Weights of a small transformer language model: untied embeddings.
Each number is 500 + 25 x the weight over its row's rms, rounded and kept within 0 to 999. Layers, rows and columns count from 0. Numbers have three digits each. The size before them is the row's rms in percent of the matrix's.

# layer 4 attention value, 128x128, rms 0.133, rows 74-95, columns 0-127
096:484489543464482524540470512479498464509503556473521515508523500509518495474508466500501498478493413524484509478478505491477493581482484494486493507512539506509535488468502529499496533534542521468519525497485537469538473579488516522523489516487510502474533509503503481496500464466506568497462504485500521503479498456491546482491493498506517487488483474518503535506484508517498525494509
088:513485509499494464476471506482477499489464467470481501511466501472551484553574503506509531504525490488492495530527467479479540498534487527490532520479485486509538515484469532500528485538540522503457523521490523497460472486462522509473459544565507552493531473506467494478489493542472540470473469486526480493510504538511497491512524485461501505485487512510501491528476503489523480515490
082:550496510529516500500487474537497505489508503502510478460509556533548492505510487504487559512566471493477487519495500536516462495486502512483513492488489491484494454502499542504447539538493501446496527496489482541521497445501449472497523516508526491530477516503509512511519469544483482515497503508531576520458508490539503512495498503471519542545519518525533505495498507482515525489510
085:469485478495460492476556472539513478522496523522497516483466498520515490472503514483531510531487507491471492541453517421503486532524478501507471482528527531449516452487520549497471479535521499487521507474465525475497514463463508508523463487518498501520484456543486505497462506518508543492499480495536510467537481513509487519479494510500532485489449528466522491501456495523525507504476
098:514525512510496500490470513479489493506522481491494514514470483479454470474460520540523484464500464526481525560511524501510507488520541466478486551497512504452504487537488491478476496496455499493470532504514523535492519481514510532539496527503462509486496508521513444497545550521494526535477555475438514486517487447519484489490514483508522507486471505531490511496516458481472532451483
086:525539471487499499522524570494462531471550520531467517472487518539524523495523459515503492493505505501491445508546479474539536533529481476472475489495501506481500507501510469493508541487518510520496464520499525486483486493524534531492454483513513492488477496514498515524502457551476526498503467498488558513483477499496502472470535510463458462486488513497499485478479525492508501422489
091:503510515485483451511460501487506511481561488524511508483545529491485470486523481510496473451526507503500455481542515518549489501478506500494526551481448526516506507515472503494515487542480484526546539512472486520509517487485520508506472506495513528508480505486483470514546524482493504537530460486513508487517481521517510491464529472495466509464462500472530516530442465494459459560504
101:503493519497496524520487495514521485462470513492497512459507486490496460470482483525493476521514483515516464539509485482530482528508499518519484488469492494523521473486449495490527461506477503496479502535484466498509526478504498440466527501492566502455484512434503508493475502512468457506519539448521470458520485493484510460479523509511450459511473519537488511511547546496510440509480
092:518522540491488562479482470521535479539501484450538471487511457506508481479513514489452516456523474496479490461472528516482550508498467458447498522499516451525515502480493526549509525512514495525497484506498492528511507503529485453521526480489517475522533455464512532512502513524489494449469462521497480450485481518476501480510512511507547495509488469472496505489522496496494454511504
085:566517519510475501492483489456559510520504508504511514470520488514544517525472493501500543481517457487523456494470551525518505531487531466527479470443496469457503517488543504494492494484540498479509469512508528496471510483482457504486461459493525459509514495497487517467515492555510455521464457505534497500543525514491495494528466479494482508530479522514500531485487506504484471475524
092:510522496467480468488471531493519536509505512436481487489490473480462435501565501492519520525507476443481497498506512470504508512498484492486498502493468464501507510475472512512513488492459472487470500520484458477460509520513462440496500526508550438533454492517492526483462430515500498512502477479519459471479513532486465493535491481509481472514504508506509516515514512513478521503526
081:501499456482447473524499484495498514471505505489512490479468490510525495486444487485510508483510505497454475510459497468478499477493478501486541472508459568511471513493529470518482505499460475513494506526488440446559476506491438503473473531504497487544459529477479541507500491494498526481481520457507501512504536501528500528475503491470494476487494544531531513524508525471505521547487
086:528510494500440521509507506520485501513496505491503513507529501507543545500525475458529498535520479516502503507467515480493497460501521526493510453437493453476484498497476467481479497505505526496543483509521493492538461468500482499485519482500523503525494530523476543522530530491494454505515518532478479482449493480491501489520487471511454451511478421450495462501496535513465492541529
089:526469487488533493473490518506497495531452514496513523482518541511495493474547483521434469492491521494483548535526505511481501488474468506495455528512517505484509513492549483541515481498553520489530534531505538482504452497533503505509512521451441513501516494471482501481500469471498484492484490503516535505488491446485535562493471479488484490540484488533456504517509464534509516517470
082:502490485537507518490535524465491520467481530500448512517479519505536468460500500483485535524469561481489470462528525521498524491516479476477507499441484520523486492473478545454502487484516517518529484510528505515519504453461496504554478468532502477525493496489465494541470549508491546547502520491505484521483484509464513495476507514499513502479481510546518494463473502440515490480521
083:477457482496456484496540442475504529499529527487538502487462481509490484517477521518450513504500522543479513478494513495528529492467493519490507482478503530486473490508492493471470506484494512474482503513495517535511451481495472533523487515495545483510491500481519478494503513493549548501485500510453487535456516491504482528521547519533440485485476479546497499528526501502569531559513
085:508513476485519431504477495528460475565491479507499485525478477503505515491508514492479512526492480470497509496498549496495486483557498481515469518485496498493524493499495529516476468507499451516526481470502475506509509503484494541529515515492543543513475519553508566495489497496479520506466481449490506577519464497503464491492468491520486519447488537525513517496533491456457491526508
090:508543514506519497495496535500518537508494487504527513566492478469517527460482481533499536519525493552499485528477512532477523475538499478498530485499464505474459532526449434491514532457507502498493493488472456497517550492481512495498476448474503474490487517526539508486499535524550531517503502521516531504518495495478502540483459515455477500481502504491495503492466530491546465504475
092:460523495522505495426494470468485532487490527479479479470475489510533510525527494497548513538495477480483505470518504511511480492490499477469507518494477512473522515531536526470525531526533486509521518552485509538514481545509488527505463470500503496529516478527518505432492495463503474421489488457474511510477515526505459530490529488551541492526488487520522504506489523486468487501517
088:483535492448488473511531524500478509502495448466474475527522492531517469465487536515496519497486477534492549489488519523523492523520495488500480458538473500456498480452498502517526518511484512514489526507490521535505511541529501461488494469494488487476494518504461434503506532509504501501483518506547545517513464558452516540485492558482508462529491494511491463501512487476506470459482
077:510511525482538498487507524479506523437485517506500479486462476488497475487486479466539468496503483532480511525503519481456496487479507502484526503510491443512472508506506472489555533509515514493532512468511491485499491466549525505473479527480497447483513463583457501516486534502494499514509538495469549516527496500465505519485486534485529525502545532502498526513525498496539436511519
084:518449499515546481527500487474486496470510475471508492539483510504506486495484500542464473521497483518477517474510537530497509437465487477505491484473513480485472477491549477465482519479508496486531511533510513486489509548526497437475476548496561511513524535509546520483495502510532483520519570480504490509488524526494488484515508528504539527497475492461528472486536489513529465538488
# layer 4 attention output (transposed), 128x128, rms 0.251, rows 74-95, columns 0-127
091:571503467474474522511516490517458496498504485505505490553487553524481500541511499469503509519508558479499470482523492498465503488542533509481494520482522498498494439499475507487448475489505510507518542518568514487428483486496524478502497524517454494523493478514498501521494511507497459484459485538464513504509507539504477491502502500464523511531481511507518517522517512436516514541494
105:513484522466488496514421501532524472510545490518571519524505527523459529486451517453520459483477485519495544491496547536514509510533495492530456497461527502467509485498475468510512511510516491504488507499466502504499547514525494538509500502498485494503431527473534531538473486519498509511481499543526529479470502488528496487517509523504546478463529484486509487484521509507521498520482
098:561507476492476482490515469467524482509494532472518494544522512479506500479507484476449509493492497517516510497471526501488527481490500554492528501452483459514467511523506504493500484524483519472468539468505469495531498549503497505497486482457528468502525489481528514477422495508499534476483418484489502452480505509438511504503486487493548537480478530510483500486506503474514489496544
093:496495510483490526478498549498499492490467496539467482507481543508546500455475494490510452545502529494525495485499499510531512524530523490510545494524479489520525498485478466525488547491499516499506477530523466524531461494461501480516538459505537487493497535483473541557470516518482458506483515503497494561495502549488545483506485510535499495500507464519520451530551515490524487514536
102:481492514505522500518514507475503492519495496459481480540457480526508493527515544498467454477490446481539490478510445506540511503531489489555462516471479480535486500500523515506507490502457469473525505513513480505475496508477510461494523530460447543481501512490504508473524486533481481453509495490507474508466508492509480471495534482465483409480490523514486511499489515531534470504463
084:525540483521470461499473454487522487451470528491509497483462460483487515501491502462489481546498543440516481521486498502470486520580505511483524529453502498521509515509508497456475494506456535506504487511524500523501522480498467511534492530511504496523482483473502495495528486468526509484530463471478507499476480549482513502484521528492507503546443488514497470476526461470541488530479
100:516473487492501528487521458468497430524476475502522512518527496530491490529498477495487521515469523517529480508539516483481498573485488533511489497525531453499493495491496481482507475508501479478450514480476532488467517406505491497511509479502517522507537540482550500487497520470528517515470500508552502500484489508476433525501506526474534512499478518495483477454480518509490491541516
105:475491451451511477505486505515510502529483486493503522524523508482481503502460477518542468516497511488485547500460533496485519515501478525497531467459495513455535513456523520511521503459506475496533500494493542483460495524504475506456520493505529506487519518501490506450489508493519474471437468467537476523511510486542522524518492516493543533489487490475527554531448485474471543470499
101:516550484462507465501496533519480495513495481542493521482545525516508508491498493526522484488485529525510525533513486512484526470500525527540559491524494488488478500504486527477538457477504476490521506437477529479487448502520557511521535519508515525500494505551507482493530465524450495531499530527483467567519481505475502511519485479504483531523529513469544488479478506531525507471496
094:527488473507541476482490490518495514456473498486464488540527487515491505549488468525489474553513540502494528499511510486546489457496475503540505501508474511499513491506554498501510512501447495522488502435503527487517495545477515505479555485492516520540469501489514498495519497509457490524460481550489539518466485466448510475533470499504492528517494512540487476513544468521468534518484
098:458500487524565511559532479526510513515498510499507477515512529512497552483478499478525527479521533539460499511509541518489479488496526555524499500483523537466532537479486505498504473451475478483505519495514523497521518510493481475520521501478529529475504535452510520470493526511508488524489558548483485471521500528493552503511437539531522505494483465473506489488479502519511535502509
095:536529476505534495522529480520486533458520522508488495520497541516504508497485524466493510471507542547549532504503477449491473481474450492516499481469504482511497497487474503535511476498502453516529433505514513537512526474507492495501491486481530499552510494483523529509477463487522533463497500484526517492508491537504470555507484531578466504521527475515503507553475500508482480516520
095:498477447520511476477447517528512503443543508480501468513511500521532454521448480515483504501498495511493454515517507431475501467444512538498512525526478502468507473531495496519496497497492502487481467528490567485525508511492502501517515516517503460501511546503479486528474490532438563501524508489510466529526522531519480467522491494477498523508468486469515527487516510520491515505515
100:489464494503527489525554552530499507492503510510494510481530496488486473519466510566531506506503468461497470494508474487506484508555485481466505476478539484474452499507473502496508503508505472540459528530527467492493501475424492536506453483528463480533502502565486508535464480476505512496505465511481512515492480508510513491484489520482482524535490574520495480490520491475486504485492
091:492514452503515524481451495526560504511483458508468487505506465506496471541511488544514524478479474504505512567436542525478493545487522480509503505536505497517487482500502478496489491475523496515473511491529491530519515505512480492535500497487504436493456500454536508533491491550504488457509459500509510468517526507498496498479515496519466516541508485511528525491508438518525508506448
092:510548474492479469497546493489548484517539516442477501506487506497456505514428485494496502457507487483519513512518474489497480494483504488521482483507501462549523521494463469504503528539507464541535484508510511468502489459517534473515520545492474465508527486485495507483489538500466550500489512526515523493517440544499543490498494504509494479465555505524520530523512504484484526478463
093:533519518503522543512534481499500490464485517534543455498502491505520511522469491455519459468497502532483461523506508513528494507459512499548525496522470480435477522475507499514533529500542524489473534473517508546524524496499479454482579490505488518524501500511507500499530489519514468467474493511527474500487469513473485501463494526534481472508459499505522512503497498508566461496522
099:522504510519516490489460487478522502506486495534492444482474518456514517566485500482541503487489534481511513502479503492493500467482454464496486476470521504517519467478511494490457494473462465508490486463471501489487452551512493494453502490494500537503535482509516509494494487500497517488535451433463530502509465501522502502542533486536477495518437477479471491509552466514471486495474
094:559477489497515547518500534531482495499513500482487483511506501481467513528522494447463495517500525466463500505502539506514509486479496538529479537530507479495480528458450520546510485472482513507524497474497483474520534492523487532486494547480482486518486521507500451539493477485526484526525507545518489562521551505501537521469525547509447519496501474545477498483479503510523469478495
095:543515482509517477498498502488462538496506535503475528529552493501491530477487489485522469517523511511490472519449508526473495529477521471511521523453482506542499494503540500482503538496473489496511509524503443475538465492487475520518512462482497565455480447492507536500524447520547468513553497509492491526510496534547460516528511489489487516499451518503501496495487513505460532497487
090:484520539503530519526492508514482509502503516486509504501546485482463511493533547509494559543506543505497497509473501535489543536543457458510479497551450517518487511471525484495456510475502502516519502472475531456488541502515452517477472449490475519502498501509526531509476493517461497487513482499433474486527516537480490460519508454508459501474469492495474508489470515477503495508499
100:501456530519460502517537532488473539532472484478522472523504492473520512527469533510520538513456497514493484488473481518501513475481502551511546545507494503485534468515436480506550525485511506534486468487496483498490494522538442480509471519484482510520515490508527513493529490515481527507471483510538542509541468515448521483481505508510475465510483507501492561461460494494482525490518
# layer 4 attention query, 128x128, rms 0.118, rows 96-99, columns 0-127
096:531490508506543478489500511455504515501521528518511527475544529465540496503512498521544511475480527494486528472510476486517499476470508544455500522485477505501516539506508478488480534517482502508500496438536534484526519492511529482482518520536515488500540493474491484516535491513501501509474492556529483551486452500504484461520433523527492547505457460473446487495479488513483528499473
114:491524473487494473543462535467500499501489483493510541485497486486446500507466489468490529539512452466518489520496462496532524512535530482500474557495470507541543501513518536511470508548503492457521500525505480472553540534537465506507492534511527515492478476530526493486523456490472514548496556501518508517510476521506506461510506522505523525487496501509477482481529487511456526485481
107:517508489443463495523498482514518491514488494507521501488517554460522507490501471493498511527524512486569493496453512472500534469485517457514526510463506546525464535497493504460510530517500454477482506496488536456467525485483538518516527542504505465500493484495484461530500508480486502518509501493504526532517487587510534525542535534492473525472511499475511465489480536483495496491521
078:526476500461528498541476507519514505457509517497514457502488520505443482544497522473495481499522503529512505450470494510505503535500518516483521507473511505497511581523560449556558513496497481497515502477484508489477462510501535466492540533526529476439454499521499498494501518505525513525519482508445500515465521500497513491468514534491494509520494470533492534502503507471494514479506
# layer 4 attention key, 128x128, rms 0.126, rows 96-98, columns 0-127
102:487517543502475475476457479479484500558514515504509491485476541577488516500477536485518464562494536495452504523489499470506476518508510461550501537517507518506484499506480504505494456513503489536461539513472527503478499505474479486502528455489490499509476510558503490526493554485509528488482448480519490531520487476472506509503513493481487518473535532504517508486466469470518543480503
093:467513458502504483455509457517568513517468525513503506446579515532536467551551507518493477483502543546477498482485506450487469479483496549506489513499485505496515508479501469483482507498483492555476515491496519490486516523522490508542548508506466459484515498500491497522491508530507501491514524510510533510523506534505523500501504510506509507546520521508481480551531462522465493497525
110:493499477517501485515498503481526556480454449505505455469512519523501518488476553449521512516489486526464511498491468504482489558547525502441503505516474509483494480485481514477463521509482502469492471517505501517495481530501454552542505488521500525507543512516508523458521521482573548511524499496507523477477487530535501527494451496530483518530489507485483490537506482535513503489492